config = dict(
    d_mlp=2048,
    norm='rmsnorm',
    init_std_qkv=0.0225,
    decay_shape='linear',
)
Each number is 500 + 50 x the weight over its row's rms, rounded and kept within 0 to 999. Layers, rows and columns count from 0. Numbers have three digits each. The size before them is the row's rms in percent of the matrix's.

# o: layer 4 attention output (transposed), 768x768, rms 0.0279, rows 707-731, columns 128-255
# v: layer 4 attention value, 768x768, rms 0.0225, rows 708-731, columns 128-255
o707 101:467555494451546592481540521433470494518502450567505546566485543495471440549498527491450602483448527472500475492500481532519564518542515492534510479448547585511535439478480466480489429519427479553560493470508478508497529522592447645517532475491455501530517513429535583470462585476454569473539510471511586473603461501419523637498542467521472552519469607458408538480477463428453543530510
v708 091:405485461623539491428531576480458518559500393583477492472559525489580499463574520537524462453500496578517464536523453519548579448519550519513505473541436496505404477455539497465537394532557473568568436446489513513536501560469491451394523601471503495581560499511528521515539496526434472570503461485612439477472510495577490450578460562480459490524518546513456425526521483480542407449472
o708 097:588647547513475486593527504511444528501517514397545493536501533510519463617518534468515504509457591438489530452566492586468462553428399529494469447527481510454419468453521460555478386449414499478429489430577510467582499507486573441513441481534495519427456597426527524487565541530575523438546482477483602473625551522495576640479548501380590508478477461480488485570462543551549545548498
v709 090:515511550513459458468453581509440501539420494493491578474465491598424534464505514463492517569418553539486523501502427391537533534552444452498504516456536492397506442550440549471490514516469544516464502420434531485520419442482438476465486485383453438435414468562498471448446569459518507490459537438532556482479521347442495447543515514497492463552512488549425554500514546541467545481538
o709 096:511483426443434430451484492514544493443487490535489487446533442487582475453531502498519424473566514494467491440463413507482485483485460536463507572480465537517519537470517415601568529589526398504519419533500512550520496538545511509485468448555497475450421458401499456498547450604491576454490501465457484560421472576514437513464475514471516505453539470502546545535470449427511400546524
v710 095:501501546550586519473437530569413510551478554478416406520535521463550448455583564451498499472545434466537511526489613538489540537432525461397547493562447471522380489465535485428548522482388441581497427449543502598530471539499518586477550543481522485628448482504528422480494477498421477458542449531435517567543396355456600463542534474584501475510512531445542455506567486496495396508412
o710 102:507529500504515423482454505474529404405544478498634562476508518565501457513482436460539479490561477510548523470463478401531447420438555488541498488459555491499574491523483522393473511499609501533490505470376509482491444541502508500531531516489522464474562420487469504486505555472540529547461458383479561484534504483492535495524567494433535503548486481453441476532491569480473532501588
v711 085:414602549459603465454523525482444557515488430504502524540454573480521490407531507535511516477494536526428490520482537460517544486545442542561514434524464453489563466485524412431506449436537462475488467524517518538497538428462558464502560485518468498419544516477459500437538458472524645567546487360395495362483479477378423490486446504665485593424543476520510488473554507517501437594547
o711 092:578528448525456452497479515441501467405493465576467550423540543565470553510558572491480536437432445525553548436486459502508426478511572408530438486526510449465374457460433545520532505484409429614491454532504488465459439627508554509483570507480568438472504465489535569584473500577465382470518585553553499619532487400604553497537546419457499452476494573580501543450448523474513441466451
v712 088:576498466492466446518477517505580545449558427452543539545597496536557458512504525494557527478487530520487449486542523565547557445550491485529517534562518522516571468541472502535442480501615534434521497545533543490490460513434405522518477539464500524469524494427569484475385520505452523505521521665584534440637511490497534558506457489527393406436526506423522451521489484464551462440537
o712 097:502570528595536495474461454357480496440413542469478540425543508507470479483521545583486430567536526352526562517428525490474569402476538486488425505485559376512446552493520488587640508553486499520478527498367513492533508405504546455433390414494496516492502453596494414500649552516485510418512482373455492469438549519516427445401526475536583489575577490451497493499523494570435560534519
v713 088:469500538519516433549588498473524541558496519503510452526456448562512516379532456475583511559497434558510410442557462433469528494529434465496500500463441455454462522456457503476577444537417419558559602484442465391490620508591520487409535580443515470474485449520506476431468523482566545528459453478606551462543502571491490504491440464498630489514590565462513317435458493495456532506585
o713 100:485463451584524578490522545550481463513515508460467530565537559478459573574469601466507553468446523507537537625480463518536426476426515528469467533516516489525600530485521551459515477527490573506460399511532501542480429565398455555600565464493519519508491502480487539476515549446562496481485507479388485531533546359475477490583600427614514515494525461514461600491476498505493358501537
v714 087:540458523474515434525454539589502489475390470477499470449541518448487513443466506511487446515510523480518491565435433480469511498498457470457559488558566536472469528507400584492454525438488453484460563473563499492530555507486464545546541517445513418557508473530494486552574491426493481444430428476527552520515493559443550537483518584447474515497404511472543599495360437566535506503561
o714 093:517463477583433478431490507488409462473561577531465492480435612441485463524476511514481485524521492449549477461524533534537554496556475430596427522546442521534521569487480516446535506493435535542458461469442429518454499538503465466539485541464499571398472521510452492404463456485507500513553523548491503430520559516478466472462557465477491452483494581518448431539518442496502516461498
v715 089:538466523456478619489478485426495508487576506588395439408468419534443533596541419530495549406472533467511478522455501529519535388652472504456495543528539494546568520478548441418592434528497467548534478611429485476537551436489576481518570522609473495521501553410480465501465405489412387446535518419529439524480482439449469489465548458474559511528428571474469539495456441479507579532412
o715 099:486524446462531465510519541479513495534530463624557508491531604523566492436461551444494481573455508470478520441539590469466489516434556539471485500530455569424535424487468450439479517446477490465508472517592368512497571471436543511450537508476562570481502389567536525506498570570556493504554528502461430451425622506484452534437445523515505495587482492542470416488559492490508460563573
v716 086:401526534534505602512511508539509564586464466487517605453480615420488530552516464596547564545445572531434632479467492486424617540484553483542406595543479535513484486532444552542576431546424518492482469528530498450535429361494517590552543466480581387564457454552468515507531495505513463497490556465483479482505455555503505507644440458574510448446554548488487439548560585421513397464547
o716 095:531432481474478377437566521490491468486542512524524495464538464546522536503492525448461483506465516555511432508504438549564474550526543514483548382506503523492505574443563407358419545489482446492490605560406448546461596542580426475419478457480516450540575405491452410395443515559494503504494470595466540458575469482475535544388567514487508499502463426522481543455524495497443516485488
v717 089:491460552510441539514498558528509509467466508529496512505533499514384576484404529518536480480449455461487518543601514526509514520535409565509543491495484473465494530475467512523518552412376487590539406435451573465433444483545507434544486404532375430563427565576436413465504513515516482611503508521484408543418494455486561634441515448556435548433497495482594407386550531495432460428589
o717 094:489525598406486577537469502467505546538464504490501490472492515497536463488474490461488532453462530500509435452477476367596555481513502467465522611451498491449500422564470513435427484511536467402487548592507412576573422539557531568461526512475488470541532523536551508525510612551428507477535435445469506479556485570525436416546516490537497535485520493488393589516518505498685558605557
v718 090:487530506455541444565479493553433432475543529471498593497521483570605489533519547471496448425507479435428535493524402580483436516438588577481509548524477547473473418544487564479530459492610478448445522464508487421542449496544470537476590436641566589361552508463401521521538519511519479511456469456532539480476394485466461513501518507588510481465580496474585529433414407508609441458563
o718 097:510448547489576490471535501528620508422435523488532433437554500468541594524516431514575548524520549383537517503450620418496598433407503404439450539523542542469530506554511429436487508571488532548606461502526477500546558420473448438508452440438479482568492491520581524544611435517519510456498468605509470522528515417478504542576502529462482444569479516532473475554550556519499582473404
v719 089:450528492479523480497493548451525524574393517577488440491528503496434530585477560403416539466591494471529512458413559539557517531487476566537518524470530501462535658584490460553577516589459470556517679444508561529510520341450498529599480429533448552522526449471457572472532492403525538470521514511446476519449530396494523477517476480431500541498357578478520519607494537522513496449466
o719 096:459450513486483461496459470500497518578494477499488538519453437488587479458449487545559386483485429467511459511494536412555514531487570534499450523525501453399486379513521555459516573490352501494618420564512490535497528522578495435442481467544490494473473596567651487550411450549475447506510546584500541517553511550569474456543498457517465492499513481568485515492468518471446518452504
v720 085:552528570507507403545466512507527444487495450460406523497440512495420432457515477587511367525568447480533458604549442505499490463457339473450515527488446526502534520500487478472487497447584450484557503504623446517509571455481459541483458510460503469483440478596484544490518537560433517575588485580504516482516465584464529518500475604550491469610575540460397600536499392506527453540570
o720 096:485423537546379573485526498497577529541575477451541552512476446509628515499504478478391474527559553468481434505469516531509439481521593526581500583467527450538523416467421444581540447591473457554556437472494495532443576487434537481546502564459542488583494435441487494462537480488573572473424480398491502501517465468482541602512489462479500484496435591570480433523523563531473597528461
v721 089:516474453481491395450506539485516567536567497475556514539568569476511533417449517383495442532486547460381513439423529527520430512537464534599581545492476445489486528483517408531506521470408532432485575627516588509579489612491420461613367560513484498653433527436489548484550582504606471485534544508483467403546509508464442481515460415482533485556436586478426527548412490506504565546460
o721 094:503516490481529515498478497540426453486486518485533466493466555491495580654495545561466456421539490519539547539509498586547567493493376580473440544446469488503420483531556525511488528432549539476512461421468435589489426470483492488428556370610455605466528554428574500488552419538519473457495549560446383397388527488496492525595557504398453509429531411520429480498497513417522490455428
v722 087:574483455570531552520527570564526492433466540578495415513533529437567533478374478527509522568512543367602599427522516503480481526574497530526484452468580520488508481563495585482510457502561435509499511488468500591518435474416613535535489549528511531428491565510567501489472629533528477446515395582449489535457556545481525509503514475546459515579394481636541499502576520470485588437489
o722 093:429517534415401482459477575495486552520451470452541496507586447582478586537502540537429527520444442519507529548580425528491504515559367499607455483536398492464526545453435556415445552502466549477488578530479507465505474545480517433512392516470417497508504527502324484443501426456523454553546590525589597502424462478547511468458432568364482457456481502451516560483464459488492444440453
v723 090:515514461417635513538407455589555535538514516474532520428477507534486489499504515500540585510491547511480548461531537418484527477610570566504565540449499547494444477512496495586537467426552520437440487454564453498435501497563493501438528570555439457497500510566489520564606560492464506574566545453559432501513509460485398463495484524494503559582413523458446558382561467485508504469510
o723 097:505477446384359533401570477437536497485498517587441501466552444446485474533458469439463454569522438431504493410571569535541477486521372611485555586474532516526570472565594448407448546551485503502577521450516498457522463496529490543420588432460496567548478503520581552472427501550559392445474447504461523561535513573545547549514560524505540391508590480484566368539539595563533555473577
v724 086:561457475515579452496532456489584486582510473433572460492545478449524515472477481481445505494580529429554471497554512502445503473525571486501488427496480538436593522513507500535497493581539406485459446530488573511416552528501458472485511483565501489457443598532453533509460420498482563479498531567549494426492469397481503588550455449398601424490485516453545601554542447538501382510446
o724 100:527563456529352434532518565399438494469473545499478420486433454558486550444488566516533512474461496498471505538444566492505496476476533540570438517519560567597387484536482497492532549550573583460488568524523488346461529542536506518597508559531452492555493497457473489435533473418481505542540545555390471553473495514552550512470441506556526491545588467511459449521558574486551580440536
v725 086:503492562632494452516515576528492410502502503487441514521433525529449592534571478519492451513491434594453463534487523581504494471477451578539503486435414522596477472567465402545429544496415407550525451660469422459509528480590468451513578583418520543418471447509445479479510456523602530493500412538498397477562496499508495497539415503509557516543575489510468566555485516487515506499494
o725 092:491535443438474551594435506435564518511509506554496460497452491501480469505546560388532562466557415554529473476409502500431479488511523551456526441445528491471619521419443588461505430520508565466459424454584505527439429475492479479513518418551569410531493486512558512533511463533473488500421453387532521530482473466452410563476475474517491558514445534463502505536579613492448449506481
v726 084:464589595473572587467512522461574473508582508544442448579453572574552455599549561425475477502453531530475542507469507499495545560464442508462588549543529457466497434555541552385500423577530543524429457567432531481492506493545401455565527430478473505509621496487529566461484515515555479480639499525472509509464497469497490518489412504428515643499470605398498514557439500442494536509509
o726 097:471394478399513435545505505523506483509479449564473587469568461477437501485484497500485471463430532553499475523489555522397442539601500487578367442521573542525535437466417460450527529523457468513554395532543500542458517543433531486504514454526499468501506497518404496515582428443431563445498449502509520417579476485421480547518508509465551478556475416486480514443559510489485563513441
v727 087:543592539558509529554499429486520425568533542439478493579558519504527469498504583493473490436469558441442580499497485468465521494468514548533499465492440486546600464518510479404542402467554516536507477556542535487383566548482389440538438584463483418571518581505597580478602526495572519504507590506583489492544536518411454472464538478571500474507473474513581475516455575499416460413501
o727 095:436429548437526555526497565408499500335427522503459531479475578499558460580438566584392477522556496443461597533389494504509561445472443536484452445540534426514418500452523491509525494601496447570514552431423556544589492506428531557553539478537504642411452506507494407605485493501509544452511436583556544482422473507469522520565443514439485501516482494531518483424451427486500549562520
v728 088:492454493517463486519525587433392463606494488473454454445502581430483493368511452415384483494449473530603507457604530522521516453539446539420662588549420486506564470557525558573466508540518468530413599493452480513553480529500564519424420592582488388472420379476585445546511555510445471618504420457519509535481548527452469520507440480476450550490444540429435473462566513517520467518392
o728 098:431487509567521540545454503464499478546607529490479445532474535506471467608487610607505546435547441476506527463471522584507510532443480521534451380480590537484561478522460440448527557498517593512631413521448446503428574542546399460439532553374522567519519534469476522427496472533524481452487442475446433531523495518512479570554472472520465495485610453537507525548490412372467502531529
v729 093:550490415451452450488465398405470479440542534521467446505501552455436455491527488547471488529528465477471476429532577485542590512517509509512510517503529512501477590358655495572463331421512438471447482519574514512465488489496560565463502565592458523520520533627461485476457475474410487427506545469536423406551529548394410432510468409511422459559515453481534497486470530455460447535491
o729 096:428578536588503495554459516533404554670485461420455502443523549507506554510413447486511554526466459499540555507530540439499475426460449577491618557507484494509482515491339461446420543555477483508510526566557576481455439450543456530399470498417476508575488534402457593533609487485469463601520413513480526602459514496511458578522450548514461526474586474556577505501449534544550570456452
v730 085:458504523502420567556486490453482516569583576440521464520430474409501462526441469562632523516532510483490454525512438490531493556548564617387477509524481434442444474483495580457445575564491396501417437621516479517428586476536554540467519581432454459479486479509476454463567431657436507526522545449603527454502488519570509471443492504575506543512474506480564511510559459440514504450532
o730 094:528402401529555428454512520562517449460534556499369539540464575459473479450529499514468544444465560433567504472552586483482534468396497474561512533549492512553507484524503457577516537485495507467526490494587493543527491481541460496532481490540507457499545532482540483495468451416588559504478506528462371596569503536515477530468494531539458486449482425556527530452545577563569444567509
v731 085:470546497464523465517470471572405479514536420392432518487604579489532559555553595510501506532533417504600522467561502542458557454478588443561612405554462522514515525570513502485526509459462440540550394487510419337446504463535573478490363521471503487381507547518540460497463497521545617456546553510510416434501528535490469537445481535492514578501536490524641486551485457488489454427560
o731 094:428535574502594572442583495517569494536563550551581512526547489494568537519411433467484430537543451564524532484424499401516452496468381521424426473531421455464437456554452558492477557554543555477494521516500568524537487433425457497436519574530504435508467481543468484481549523497558384523479514431575506558455503602426512538558397520499495574518495442561497441435458544486537465572515